python train.py --norm_eps=1e-05 --schedule="wsd" --train_tokens=350600000
Each number is 128 + 24 x the weight over its row's rms, rounded and kept within 0 to 255. Layers, rows and columns count from 0. Numbers have three digits each. The size before them is the row's rms in percent of the matrix's.

# layer 3 attention output, 256x256, rms 0.158, rows 0-213, columns 64-127
099:126118142136154110085081118144109156163079110113134122111143161100142179183127142176149091098153121119126149092156080139124125101078127125138139112147068144083172128125167130074119137140064113
101:103134119165190120172133156110125154109126166102082130099116139084157138164114126142142111091135127132109154126118117118123145123119111138114140096140125151146140107123131106124136133137095082
097:098138137120115121131106165123172142140095158168125155154087105125137151119157128156126119108142117117163141117151125104145122151126084094131136126121104127134102083153145120154135127132104090
100:120122131081158134140100120129158148136140085109122079157094095127116108114147139138143152163161144125134106110117120125160108107109145118111117127140162133109153150128142121116090085108091091
098:125155104139134123140142132137107102132106158122123113081115152122135111140143159122150205117171143117114137145169115135114161115163134134166139134112128134104185145143093103094139127156089174
103:162134143143122115172151121172139138140116160135135156129139121130124150166141162123128170124130098100127131114106135169143127161138113108094133160155108115097153117134102112072138159094146113
101:122130155099126161144145089128104122093148110104121122137128133100120129121090146088130142114114121132103177106110137103113148119124142111143149096129116131128142099110093109152152118141105137
095:149157121125145158130120110129104136168121114144123124136123161119101164105130120150119149152164136149116178136116139127133108119129120148170139118128098145123150167119128097128096142140093111
095:126095127141144126122099118133135174144125152138136111115132103151148125122133114153107110132078144125131099145135116139079142165112084121118095131111125133136117145122123138094131167161150141
108:141136138086094115114112141136130100166145142158114137150136162126136132124174130118158165112147131139107130141105124127144147120160151108111143143136142104159147147130121127161170139130165132
108:139134159117137138157135139105135153158095138147153158137131126129123149123133097150102152063149140111135096139114183113105132136184103109129132116143093101155152148114127082118137113136113081
103:127122115126121104145112096135161132101116121144124118154135118125123124142112118106128158118099169107135118122134132154116142121124073116134147156095147121114100086153146120103096143112108125
102:135149106184143087118112112151066150156138128130113104137144114127134136115113105102143106117143147105122145104117100112134133152134099153163148132119095099140087123105146104130144137118124080
099:089111124135140124166122132119181147118109137124133101136152121120129132130201115173105114127164182136107123128169124132123122163113105141100113116074150153133147106136154150166111127133109116
091:126184101114127101136128092172127107087150152116084122132119117098106100073144124118162106124129163118111127118155132145078139113088127133125141139156145139112126124141097112110121119150128148
092:112137101145110128117122138147112141134120091124153132093118103111099114138144112145137082127163114085098136120077135084114117130110135144083113132159144136101158128155165163105158164137138116
093:161125158112122154141090138099082134129130123144151122161123160150160127119156131177074089120117089111117118140124131142114141081128155117122152146117103147136133144113120106136133149095116140
098:105094123109081160115143061141090170177153097124122159149117109101096122112121119125174136118124200146120109124102152093108140138117122165174184143126102066123148104140114137144098126152102118
089:096116142122139131149156120157075161163106108115145149062158132140111148148140163150167086105108135114142157096107127114107099135144136133140099138144145114160146134136151128154083166123104119
094:128162119130095108127157130148137142129129112101109155102142119125102169148136096099122150115103128067165120127126145122119121122160167114144106143125096125135143116130151131093117104130128131
094:146105116104142136155118100187129119086169151131138100121145128154135173147138132152104167154094123120129125114154101167129175159133114127198131116101121128173170155112101124103136152147075130
093:076125132096135130121152102157133108085114138115097161122129100124076100138139101125136145147120122182091140185154134115148105108108145110110129118096110122113145113144121142141125132154127152
096:156093129115105123105138125117078147157149107145120119106137117133127143132137110144123109117136150153098122148119115088091142136093093143137122146156135136116107131095131119113120129160140165
096:121091101130114150143125139171114156121173109108157118107131172136110074127148096098116144144139132149106116156138144106135137131134105123060139158122129119134092107149169123111092107157154114
099:130129125122119130121147093129134153170140159133127105122127114150132122161139139175128139130109146140173137133117116147100159112102151111158142176149112134137127145142172111139113156162132101
090:122150153153112101132106131066130164150120119098143140145102126154118130095087151166099125117133112135112154161132116152134097106136176103118113132167148091135139126107157123122148143116133103
094:125096157109102125109088140121110133126122112123113107108121097112156135133092127135126115119103136114103099121148162106161118156091131131141086114143131123145120166117105153096129113170130164
100:130088136118142156170095123119115157112107131142167130143175160104172107133128081102135135146111129135125160130122184093156161132175113168121166124139126122095120147105151173126107134132159100
101:148111137132097101103117093179125121132143136130140132167166132112125074132135132124167141114170134127108131085146088111132152131107140149117118093138170127126147110087132137112129114145135138
103:158124116089124106168096099110128097145155144069121148155114120173126172097137136119111113107108138125130085100133109142115144155100151141130149130145113117149131121167094127143116115131119137
106:127145138145101086176126101114148109181162117159126140116120133112119154109132165117137133129178127166156135121140113134122119100114121132122144131151091162133093119140144176099119125128150114
092:138101101150142160130128149174130167125171108163107147070118155125121136082138157152110098159126068163143121152117153121126115151097150082153122151126064110093110127142117147134110154149122108
100:117135146131106121089176094124111168110120162115106130124148131143158116158080127089130172139140137120115096112116110114135120107191146136128131126110126107091181157120110138104068159133108127
100:197126126138103162105121118134131130145158125145124117121168160113145146098137142116088134110116135114122096133110123096130153123098121137124139152128156163104170146054121106148125104107096125
100:148117161119104070144066115140130147128166096123114154167147105130142138148123107099136145119151176142103114137154122125105157167135113131134128111108135140135121120147154113136121167125133103
088:087144144156162158154131150116151124132176094109133154139109151094146151127111138164143129102160135137170140128132092157116160106140121154159101096166095120110115149124115096134114126153129165
098:124134144161128126115109101098125138119092142138169150106169150122119101124130127159134100158126118190119166111168127119131090116063116143103144147116080174107129145145127128122130151159125084
110:147107138136140136142151066144132096137162124147098126116148121139128176132099102124144128138126131153152121117108125124145123133184114132125118115127151124126147135111145101122122150108105160
095:136152141117150140163117164135179124110153097110115117117113125113140127131103153134118155145128158146120139138131147099125108094110110125121125154111133104126138120143126111148133135103121098
100:140118139121121141158153119144109147174171124138143078121116162132125112105142157128144144141113123145119096144151100143119130110114107099167131126080054132113115135152132134143105105125122124
098:164084153125140126131133108113140116137137182075122096107119132133123155153166099122117123136120129125140099118123127181138144121128127160112143144095125128117127138146104110119102146131120102
101:093126115147126124124146161108120119117087144114134106154134121151151168147107121134122124119076131149149116119129158141137113094121118138164087096100116143101134121123122119123137100142137138
097:124133081156165136083152189174144147118143124139140134107161126155201123142097118152148149139144083110132136136121115154127158107165153120146136097149127140161139160141106145127126111135124170
097:113131119136140139112133138120124149150131121110115093151133129105163144118120120150127156102152125140109133149125110125122129129084127158136127077118134119142128095106110110119111141143141179
099:119124145087100102116127139111089124140112142167098187155153128140154129155110140122145127135150144134139161142154147113078102103134117136137123102103126101102100095165130152129085132123120134
087:160188134146106193120122126101112120151095124125160092129121076105111096100138157116103101140095115153116132130163094109142152140068143109136117142119111128125130112125162128144084153129137124
095:119152130116123144179090161124127137137114138149141128094114111099166154152103097130111108158127120125131118096095109166129136127119127091138145130096111149160178136128162157142145111159089134
093:084144105136110137101123131107086140153115095113100125152088167118136144067161121164151147132142134149113117151111166113129144146134121146131168067117115124114099098096117131126085134124113103
080:100142131133135122106166129109120104152159141087093124139113147152173139119127131164104131088104138122135133090123092079126144107183182105124136101151150065122134146114177143132083168136176130
100:149112132116129145100128131130073153157142109123155094114111131134140145144110141114116135145111111089106166114112165088127157113102154106146163154134136115129114147110121132105098153141125095
096:119169112129124157097098084137157112140118121119123152141158137120135126138141122129112164130124114152124116115147114095148124142117140126136141130129118133069134134119160147111167085113180128
093:129099142166123095150161160155126171152147141133133134131135118144112156104135119130111128147072158157131152131152129128111137106140125109120121125138172131091111141146112138133137124135108174
112:153126134111127125135177167109129111117115166137072097163151127135092129144154062115125133119140110088120118133184093126143121145109145120088118087145152108161128094111124099135161106126122102
103:153089127131119136145106134123151157130162147132129117110130113140114107112170095099125099094148152125125130120134175109165108144122126102155186116124115177120131105140126138136125119135146087
108:165121076114116122158123137154131132111113104141135165147124118089114095064170157146132116113138094125108156095095155106114124123139090156129158129144143125168108128083132145148137096131128084
113:129150103103124077167125127091098155155088115133102149123098133111156129082124159154132084152135103142151119132140123119120119138102128108171103142089126128093112089123140111130101146117157088
101:082111107119123124153101169137117147122125101139140109165116154130115141130091143083102143114149128158170119126098136106120128125188135150171114126154115105104097090108131124137114100123133117
103:109133110146138104143117116143105169120164114115115142128105121144127116163126143117117137106123125134127159137125105133176101119129151173184140128148153072159147078158117139146093144157120170
098:117119117092124106148134124104135082101144135092126152100142144134088136155126099136132145152155168152119136123120147154106117157118116148104116121094083157108105088148117136134095153139161121
103:124113122182140106151098135122133112158159146189119098146145144129136164149102162119125117121114114119107114093134136142182161125133123129152134172119124140149097151123136138082143100133108106
105:174122080120102141105148148159116151137171087123103146108090145092102134127147118155111128134164141117112134078086128118114146152142099107131118099141140121141124110120114138128120137094149147
104:123149127107131133112129094095110121180157135148167127109121128131141137140123144127160137120115124161120134136148089160120175118114201134140155111152112138134153076123132097137098137146121159
092:136096192095142161120117115155123103091130115103146114121127102153136137098119119079153070145163109151145119133130164113119132159137114121122147130150135127147156123135121124137091128147104119
091:130071124142158101161132148133156156117140107120121179142135147150136132103158116133111118133118107129151124131127128096127150122090126132130132122127138135125134155116112143166101166121112117
101:133134103134120130129144126119116103116165123130098096158150127132108143123166152101140130112143116139096122122118091125136136124084164113100108108108134151146160112167108128153127071155113099
095:136106149137099156139100110111109126143122154150110133127122140161139159117109103165169118099125111132163165095125142091123116083142148120156120117113126079148151119168110149130134110098147123
103:139132193124134091118111087124172151143130096131133144143139115088117139122106152145129128132121166137161142110172135103076154103121128140166111103143140136134139177155081131121111133126126127
109:117123146128155102127112156107103160138110149147080157123108106129124125087173139135084128123125120126108102151120159093073127176099129123116150185118135084137113125123133154125135107104100098
107:135106109150138122101112122132168152095175171099126169146097132101135112134057096104146135111110156136156153140100103122125187137144138123108117121106129130159159112143122125156158113112149141
095:113105124109088079139119145159155095062139152101133179140150119131088131129099123121134109117127150113186115138139120118118132144129113106139099139141147123181130131133116150146129122136131156
106:078094146084127109109150122116117115132093112122132161151173121126146151117154146157103151112125129164139147112139088098120167101118106119111148077122133129129084141107121135140105128107154144
105:121147128098070109119153152123154139104163132133110149110113134128114113121083178087173101115096166119087122139138140117130142136113094099117134185131111123096127138150113161152197097111105139
094:142117116119152114142162110117119126104147129174108130107175110105126132168187136123150148106131127104160176110125119148106147128129112164090116107145145171124139119120100130114104143132131151
100:098152107121169131094128160145117168111093106130121126128132120123105120175152140156137107133140125126141109102088101127124121108130138150169130119124124147154130139134086149119145119124105148
100:148143156162158118087112150116130108111117130088089093104113109096150119166117084109128124122123154169116109133134114130109098145126133139085158129105168166036142152122143146107149145166086138
100:140161163133118145118076133138126152118099158140136096096135150161148167153100137158150101104134131104132132122149137132161107161117130110092155069144124160137136128103113156190152110085130122
109:141134162121115133092131124131073122136134158128145146111105149144135168109122113161140114107134107131169130143112133152156142119099130140098150091156060134150118111104086124148150129128121167
096:163151141131135123146163102191150154115173113172094172143103105107119155125135128111171123149121145094161143131116081130132120106102143122135105143140137111131100131186104122104119092156123138
103:161153074120120133146115131133088081125129150132141150152126125159109139094127133132085165153154082102157127145110155111175103095110179114117148135158125115155120145137140121110115099131136112
094:099143146127126156137109139114118086092114109077141124136102109127121177139101116097094138107110104138143115128133167121144106131137129129124087130137161150139130105086151115112068131115164116
098:124113140153146182102137127130156134153084121121109131153127104168101133078152147125113121139148152110118132184118163100107114172106103142132136175130125135093127131162108132129125144122154100
113:151105117109125131127137148074139145158129133140128133114093102128155158120109112152077133130133135146105137140147128123104142140164126163126126121100119129159134155131098131133110155135126170
096:132164100136108109095131087129158157084127125103128114127086180141127144135152125115160150146146150163102096147125123130149140166084096144141156127143129127103118074086109128110087125160130077
094:134134108129143137095127142137106119112086117141123130100125115126170157140123141160119098106125127132130110115134126102101097142104143111100155159149129147122127139098113091148152133105138140
101:134151162120071141118128060128086137145118146110119148093141124114141104130163173117103105142131139141152106132172106105093154150103106129147155161107129110122131124141109134114054135147132138
101:087134133109154132147143133124143159121154120119097112161094096142136104126146126127155114166123128109152138154140135102118076152107121154130154148126138149192105110142160168130096151096117097
104:105119144139120118103146119139120127114147109120123105124078121105105118155125119136131110103160080128103170161110115083145113133145123127078105068162085173160151128102134144121129104133092096
098:098110137128174130107058143113072140132118150141138124123108129138116100123136147136168119109124133148111143129158074118128113121148127127177104140136102123159118125149151093154108078150137120
095:114144131121117107154117139131129104152107143115132116108133153116088121196118182120150116147154129140133114131102107138131157131122132139132117108157142133150093138166111128101084151124095143
101:083149143107126073137141126087137102129085109148126118104166150119128121166117122122112075131121140158110141141151145126084125106120109107148092159118140104117095167122105165107133130151130130
097:133158115137095164098135111148128124111167128131158145140149142091088147112076102093122162121154115116104107168105105117164152161112153137077132107133142119133131117136118153150141163140148116
102:109136131120087094124113118183112160102145144117101118150142147159125115090147147104165156157121133129146160127073140138132135149162122164107134126070100112123143148115116140096164098141093158
116:137151143134116156109145095115102132129120119137154126119151143127117152126108087115148135138084091162142107116127140101113128118153100116126121120117163129123096116127101103138106128122119117
106:125169125085108098122135090111138097145119150149157151119136128112173132152096126129121153129125142102139151139117107134134074127139154115119115122137124160112169157121107137121135125145144105
105:151131142157127158147109141132103117127130108106152158097128144112141102114122136126101156135126154092156139162125184084156145156145117110118154147119120137126156112129116110144143135115114126
094:154134134133102112125117101168141117150123102095111161156115122107116109088115134131081134104151105146130130134157120131131098161152159084102120144124169142128090104148164154159124126121104107
095:099147127125135160117115136089116110097118124121141119092158140159122159112119120136112104148113100147141124110131136128118068112122106125148128103119129129137130118144125148099144112129122082
103:161158107160119106135130135106133155109168132136133112094149153118101169104113129154118141153137122101161099114149128155128133121162170166129146099159101109179117133136123133133126150135108102
102:110121121149102153109111122153079110134131156114151118130159136091115135150117151123165159126092104131162084138120131089126144137161154115131176097145136144133103116127123098143150114115131122
109:105134119110150129155077153134133139130118083130094101138108085111134091128131146161118167123120135164106106134150129122142116109139124108167133135124133119104111099109157124125143111128100147
098:120156085097154153138094118114090115133127128138103145099145133136118167097155151133123124124136126126112087186108153134134151157126123116123159134135147092113101168101164113140090103168110128
101:084112134148144141163104134152098126125127140155127127115111117127167098127128158107142127114116109104111108117120110141139123114142129145133161109113124183173150095157140070154150120103103096
102:102138128113076107134105141148115147109134101125150133110120131108097114138132122142149111127120124127159134107179162112129123131097129175148150106144127109122122101115146146135095116123114118
093:127120157107086147147143106121102195149142131115157142139119121105161124082111109129132122174134146135137102117133151074113131141078099122145173126134137141126154095088075138105090153147135110
100:116173140110122140138083111115115113143126120146134138159097108099132105142110137179140103137158136135103103154106159123111144091100126096124095138113128129127114137128117117166115141097147111
100:153110092125137143139133099176107178124127141123123152149136104112163109104160136109110141112123143102147110164107118089100170111096119093127140114130096127144156131095154145162154097096127154
102:137098121130133132164121155134142145169157115188089177118133108136145110129111115132118095113113138142118118149136141133139090145104137092152120093101107136142148168113142169134134114131184145
104:112115162107112141140142102149133161131098116098112139135131111101165105151112119118098146106134133129122163135102111100107165103119125149147163080110114128106155120094128100084133109091113129
099:101134120120113091126102108148080129125126127143087155096156102124113159128144121138151104122147110144132153111130072110146101128109094122164087132133090152105134125141134109129121104152132142
093:095128117148142084168147099104137131082156123161133132109126117098153127161127147152143127128142093139130123118123136128124100138124123096115121145174112107139140099169110147120137120127148109
088:102143153109106117132131129117113096098144113113157145155115111109138120111134134090075106143159125148110155128149156098169102149123151161147122137106108112135103142068145152125094158119140118
105:149181175140167100103116108112124144157169130119117109119133174125104155094153074153112183108150129112104151119120108167168119078108125140141127129124097123131150139130112090109081094118127110
095:121131125124156169131092109110110141143123114110128161138111138098102137178124140116131142156116076103128144131105129092125107123118175126081125069129146105149126100127147110155154134098154128
101:142167129083090121089106093126109110146107129144111112146116131135144076132136134111161136123134112112105084166134120139115142099138124121122102102127154154150160145125141130115098140166107109
100:121150109133116123131129145143118141121134136113130113120111163093112115166139139138127065119137138133128130138161172152148093149159118085096138101154105112116150122119139142127114096109110137
101:091114123156141117111117116094145130148116137153120128136151138136171115111086169110161142141110152113156133118138165128165136177137123121138124139148158109137120142125137123115105103131100152
098:135145128180145149131136152128160067158109130164143120135117099133115150150111127132118104142120079135122128134087151175110145129173138109115089162151149122119105098131149141114119127156129139
120:122128148096146120192141114155140131102115118127132103121106111134114124119150132095164087146133135149126152127127145149122107160125098139140169085139129087140184158136149110096078161148108129
100:140113145103112118108128116116118129119155093067133116150141173117130085128156099154149121186130138161084125155167109118115156150116118130104122105143104130124150136129120148118117113113154067
097:120120143147175180136107094098111097143126091147114120139139108169145119133125121086135142131062139143132118149107176099137151094141142121130126128077167150111164109129125163107137142122101141
096:128129149110126103125146138125165152105137101130086175162141128132111085120133095121156108129090121130094142144107078104102152120167150118095135147155117100122093108166143127123122161118112128
107:102098125101128122151148119120107125132115159146153142090126069144103089113107091117105116124112147143152099077120146104110102087137129145122123178079111156109140175176109141119101163116132115
097:134128115111094133113161100102158102138176129124131124114121132089092052097151146150105116149122146140121130104166100129136084146133118135114144135148094146131145113123137128127121110164161084
097:086132163168142103147164132134152119129118117138104156161116122130134153169102141145144142138153132153109147129141085155109102128101156138135148132186135133118114127154124094126120126132104126
091:107149164115123136115139121076153170127146122146122143095141160140184155150149123161125107148126106115178146103109126116124104122113125083157106117141136151120108128128094148162173139120156130
102:131107151145123152133078133124087130120148135051154111109127131122173148144086094198102124146095113132122102090104154138097139146149165174128145120116131129121085138104163124113097147163152131
095:096110130159109123116126162158118126129131107123177150095136110107127134136135144123136107107116130124145125156139176126089105094163094092078155128118120123153139146119128133196112153115167094
093:122114128104150108074128124112116135123093127150135089089139083121090145134113110100153135158112128145131143120126108143077095135149147145143093104152115154109109132120133117116136142124135121
089:092164124086129153159137127098125112118108173147154163143151139123120154137128140157148120093195129105114134100126131123172128131113127152145123148172105141108144112140128116174140172146091143
093:119138139101118110146121140118117133116118097132132128117158102114181185122108155145153122126103170113130141132130113103114118128097119132118146126120061115153136169121089136129128149114138122
089:119147114101140116115081129130147139112133133125162074142134114133122134141116143153170103127142143113114181119130146162124104088129134110117128127128146105089119114165135121145150105159148158
102:107130098110131139111104165143117150107162124129104107121129148131134169148112120121152109131146089155137146154143144148143152142169130137144072134120118134150129118172124070126168113089109113
106:120180114100134078152120108144145146116175144134132142185115158090136152118115156124172143133117112114136100101092119121112129153151115184142096156110156133088096115126147104112121133115122139
099:119163129084109135141124101150131141134106133109105087115141129124139107155137102142102117127134061129094154133153135137147126158114084108132120101089112148109110098131127176112108137147133059
103:149140137114127114128133145108160137134139131169070123113159113136123156061109113101131103138157155107119110111104122141132134139164136122132141092089111101130133126111119162113106138098096127
107:092158126125131156175088123160152139149132084089156179100141080121087125123115126128150153145136135148120141116136141108144122135137116134095131125079123089133151143117151135123150129121153114
099:169118123109113101147112138125115114126172154172143132093123180125099130151136131115128155133125147134130135145126118161132137144137152144111169163145145104084130115121093148148159151179115154
096:183151130124125146114114117157078122129111108127150092111137121110148103185136080174128107114099160117143134153149112098142157118172127145122097161118151110092116143111127127136097138094153115
097:114103167145140120119146128142106136172128148138117118101137133130124140114098145110113116109139137150076158111139109138154129153143132131087090150115178146140127141150142109172146117127144092
100:126138125117103149133094134131140147150135133132152125107116128133121146128096093101126115112143141109109118137108141135102126158146142103142145086128159130113131151139096109131070131061152116
091:135146133102130147113134117153102141162141122122113090093103137158112111118101121116117130118111139090095122130127109118147116136071114127113119110081124071181111134117089132107147114097112153
107:142103089162123168123128136096111156153138146162128146123144109169113079108180112169102097118116138130118156129155163124141094186124138144120130190098110132152154160133111149119173127165152145
096:128109129120130115150143142098141128125114132135159150133125096150125124158101152133154113098098151136114112132134179134078128146156104129131083136143094149098164145145118105121145141096072150
112:100165111123158153166129189101103126108156111126086112128129136120120180128135127148117126117129108118122177100128153148106105112128139144125149101111131137167152151182107147114109180134112125
096:121112126133120136118122123147141149111101094146087163105110134116149100115117118103123086117159151132082147130111130120087131128147146123175117106104177111111094125139075132084111121132113171
096:139139095131101127150102171099110141162142148156116157137114107139118107132123105127107144153146123135126130151123123120140139168076113172144143116133096117113134116121118125129100125138144150
087:143137145144121122133148109096125144138178110139161156110107111151117127090115130123128089157132139161126130120109134110165178139117152141083131139098166130092144090138144131149139078140136162
095:158151110117142126090127104097098135126141120140171141103111114125134132109161155068158087161153111141139159104132107140135117152099130148115132113155144144093138101127162119116108133104144152
120:123097128158105119142139130132183157131109145125102137122143090156150153164118163100148118155147103108129147116126141143130176145121157131113151125159100100139146124179112119127109169147126109
099:126154130113146156119142127115102138121117131140144103082101087140127106113149129127146129124160147114155108127147144133139112113099146097175103155130115141139132128154144122106158133154118116
096:123147110131140129096133127121124124154104108150126147168075146107142122123160163124099167196134146126146127118126097103093111113175137143144142129128125151141122123115105137110161116140099113
094:136141135133106105118134113157109090114122179131163135125134099144104093106119121132112125125091136128113103128116150122144115145129144108142149145145115128126121116082131146111127155112137074
107:086085145156127081150062118128145139114148131108094176100122127095141083156100099115090114151151136106128140101129122124109146081122134112158137114154153094128181118126111124141137114131115111
111:096107127096099129128109112117092109107174111102108092140140151107146121155131104156134113128134089092134168118107084105102132099100129117139133148105127103136161165109141100131117133156164152
105:129126138065141143134086116125120096126149070177084160126149126094151107127099123140133145113123138100100157123146169132147158141156110118095098129131123128146120115125138139160135113137141134
101:122142124156132097140154121166170143116147142130096117153093133102138110096117094137132149165110112106140154107141116129150099123136149126133103117122110087119110145142155128158176147114171105
102:145131132137144110146109159126089113165105136141149117151085111106129117134094135120118128106146112153152150124137129147122181150191135123151124126125106099147120124151140156105107131107159116
095:118149113154161154113080122134169141146094098161083138116157135105117154099133129153107146122138109146103126165142134089136119152120117171103125106070107155127096132153182112135141124132107111
097:154117109105144146144128135137142077124127127125118140123107096109147123126117103094104120121080088112130143149110173164111136137157152136123143144133150113099092152130104138131137126125126139
103:133125123169113104118130116149149146147156124128110107138125125127141113148106110113096132134115149175089117097126130114121135150116157118124136148098143096132078103119138134165149090172155148
105:151128153133136137137149126161105137131118146177175116147140153134126104119133118124119195119115143117132113106148109128105112146126108149142125134126115087150140140134134108101096124160116136
095:138116133185126103131118145147124150088128102145142113116123080116103136097139099158126129106121168095150154112123133125121150131112114112123088113106136127155107115131155143123101102089093108
097:142151126115146114105102123134121107150135147099135128154116153098141077170098125112099103153144101159141143150128135082132120120147110129082141129110099151145087124129138118159129095102116142
094:126177146125157114110126180116121122091143135076145152144089135093115150107081140124095085106094156148144148141110131161148142131130125131090126102155119115158124096152071130155115123094098118
099:141144127118117145134147113162080109149134094119151130109095168132156142122111121149144147121127105130123184108140103119149141103121132162103076120120123129135101098149146104111136101114128144
107:150095117076112171153102121156124121147122113123150148117135120123084147124117149119106151100133108107158132142084132094130121135169071141125128130110136145147118140133132081119112144090155117
108:139099138130078120151131148129118126131109135117087126109141143144137146115117126148115108115155108130169114140128171148113114147094144128121133122126114164128103093107142083148184126129194108
099:118160145131106106113118124150157126085126110088133120153144111118150120098143137105128111099078165081103110126145128140112154148122125146155141147140143162104109132122123119083145086126065104
103:156127141099130101098106100139135118122155122098169146118112124132120156105084116142136126140145135137105126116090094146161124178128115121097146131141139134131127132197124152157086114131131100
092:132133107157152109122122147141115109129133108117139110075134097103156144132114125117131111169073164126120100108174119120148142147105151147143128090134128096107099168132108119092123179160146112
089:143145172115109154122127114112151108101062102105145102139118146135080132154136172128138156102131144135103142098127106098154152123088096155119101125142150127122127113153137117095116146112115100
102:106115162156174122125110120076150116099119170113078086103162159154140104125118079105101164133141139146122139110135129142169144129104137146123081128112168140100117107152110142139138137138141119
093:086138112130141130170150143125134137094140158146092135135139155139102157141148128155135135106126132121135101148141123143117162173157134149135102129154104126175133174134119187109139122119151086
098:135106154127149095119102146178110108114107093109094096112107110139135147108083101071164103137135143139092118127076124148140095155155110103101100126131184169146086112132134138174146109095142141
094:108088132159112084115141152097139168141134153120129127156138140094148154101146128134151132147156095141139136159145119113141154118079141106085065139152142161126142127123110119118127147162086109
095:134138114140111170096102126110122117123133169126135152086100136151074117105125158141104168131152121122124138133117158095140140180077104120137171103146102116124120130082096108118143140132134143
099:150145152135114147149146136130159086115130120140140112144139090125147125124101099093135101116085134144157150148142131113126100122190107143123098111103132123134145148135182141139172113107157111
101:135158089146142102129134120120127158104128148145158141138117142154151170124121134093107116103131162116131133109157113125116123146132105160120084095173142111120129141119087150122085120140094167
097:115102132077121170146121131086134104116099113112084178149146123133121128103063100143119152160130132124117124122126131120151139101119108143101118105152137113116124109137118164127091160157159164
101:148132136114112127140147115166132159097147065177141094111108121115097146143131113146113127155170140126175130121136130147161114141134133158117084125152127143138118157123100150142133114116141128
099:130145093133096115122119153089124094131095133162144162134152110109137110145157131134103109118148129111143169103131105164122143136125078152111137126140116097148120125150118153154116109114141094
104:157125151134108120104146132137172129117156137133114127103161092127138133132085118134154122129142126109145122113112136156161137118129135125108150148181124143176129126106112195157120115117141149
099:145117102128130125105130173118127148142183125128106114125117099099146101089119116071139142128159106124123142128100111140098146148137110200102105096133142125150088162117078134101153132112120105
092:107144137099137126103126150187119115105124162135105130075145141115142114152121124094137093116174152154117112097110085134164065181119110113103134121163096142083145131094142127112127118129110153
101:176107125154094128156177094116157133085162145104123124117153128122139113109169132121125153136128181142113128119111145129110135133113136120129091138122133132098148138109151077100130120120099111
100:125115149139148125166088148135188107106156131128121142152108095098113094096123124099133088128116167160131119130125134104111135168110118117140119140120120110098132093148099155158171132094109112
100:124105097145155132137110123133109143110128153129144163133120156152121134130158121122115146098157112124166097173139121124164140146113129131101146129147126101109100144118125111124128152159102115
100:117129112128100130127151114108162100146127147090123148144085104101109120167140135168118092123142090153118093113103180126138137117133101108114148158134109078131141124159133115121140135153126126
124:148078109104124124129137105123155145124131127090122155151142136140142120106122117122117140153104156110143124149139128144129141127137128168140110157123130138129137100149123160153133133129163118
103:086141143155127095164156121122163123117132133141099088134141106143125110155146172119124098166129103141106123150130141119119142125141154152155100110116141136111117112155096125135128129127137110
094:151114160116120119149154099139140154119144164109110139132093133153113132154144122121111172122121103116136124146134130091119127165107133163166113128136139121099166149114134139098086087164149096
103:138139138151111123113128106114131102135155146139119129115126138130106167107113122113104151156110159141109149116150097134109156094096160103146158161115132126105118130136119126102131122109116117
105:149163141112096119136128113134121132089141113168112119121131090105157106140135125106127144125117166102108117139105126106135147100155121099116159122160153159133156112141139108143134104105145125
102:120149124144095142133118131141149163090153149110168131128148126116148108123143065112132149157118106111138172115114117090134118105141182128115155151147149152124113153144137153107147131139109131
116:125095114132110101097170125086107118148103163141082130116137139134126130150150137153187139146141122126143136128134141155148064130117145113134114121144131162126154134151125145113158177134129144
101:133173123144108115116125139126091121123104144104135089125133094135123174113110129117147145132089138176177156139097125130089105126156113178151105145110116120127170169096123109110100134138137140
116:158119160147118126132108139147116134133135109106119145114131120126119164118142133148148181081139143120132153101116139129140120134122138110065077118132144109136108150103157107160150149099149150
103:148121122085142164155159154102099112133152132139129135114121136174143128139090142117125143103126106114116112116135140107130123118128115107117150091135115098146123118146129094152141163124160139
091:092126196118100144135139166122145092135130130115150134144161120135153109080127098121116132109112135081120113141146120152085143122166128116147174123108126136123118158113152092124113141119131115
101:129139137154142101115108179104107131123130103119127125104089113139104116154082122131126134139138154152098186134114128144104112146119146159126099134118153106153119139138088125132141179128103106
098:118152113116139148158152105118122110080121138112149133109174109120123106175131113134172121123149139122112161109137109056140140111108132100080104106175153123133129162137144115112123123106139130
087:141131158147118093118153140133136122141094125157147110130127134135130140123128125128152113125109115146111087136149108121074107136154111090167123154097137127130093092107155126118142085107124164
109:106115097120134134152108167107075119121144116148117134107139126154133091093111123144108098097148123166142142151151139148121112153147130161090114138100150087138089148133172156158114111115121115
104:127118177103099149138086126094146106147075130088132102129132135111088154133087167126135155130158112126098121123148110146165076138104141124102133114069121107131110138146143120109116116134145162
105:133129115105072141121125112125113142136147100125143158142149117147098123088117138133151105110161120159096139143144146145142095159093152137135148101143094137111131082151123110165119171158085125
101:098112112158150098124092124121170139086079138107090157131087133159110126061136145100101101150108119147133100152149168145109106137162111111121149147146109133099132088158141099127125122099142116
099:145133125098122161132125131088114098158103151146162122117125157100136137148095141123109080135100125109144116108106096137117100132147082119142134100089149130122070158118156146131132126152150107
103:141141120115089142117119142142134146153095117115092146085144160128091111129167106161121142108125121071108111126095108158116108101153148141122114135099138119132129152116116126120121151114123142
088:128162116119107114150122118143100123141127143134169146092136125115119140141119146146134104097137147168107123117169137168145124082097127091140124147087101139155122127138129130141153144158109126
094:125123124112177133119124123070131135124098181111140115150146124137107156144116130116139102109148122148126109108119147175144158129118105141078103151143163086111134135127186096105113160101161123
112:123100142111130149128127153111115136118144130107141092121153090122165089186123136181113103116120150090123140113101090133133145115119092096139118138126111115098131089105158134177136125111104150
100:104150113107110111112122134138106138127135080136070076150112124131123094153105114117159124111145158118137129116154150145105131136130116114130105130158155115109140171131130116134107123129133127
092:131213124146119093126139083140138099150133140123114094138134122146105143108143150136105129140145117118162114116134121131155130110105140185114170136147127104110123135100145106142104106112103111
096:112125086123116123194150120084130144136120176070171095120131143110117160118116144132139068138118099104150157112119111118107095113112144123122147140107103129131136124139136115130141119163140102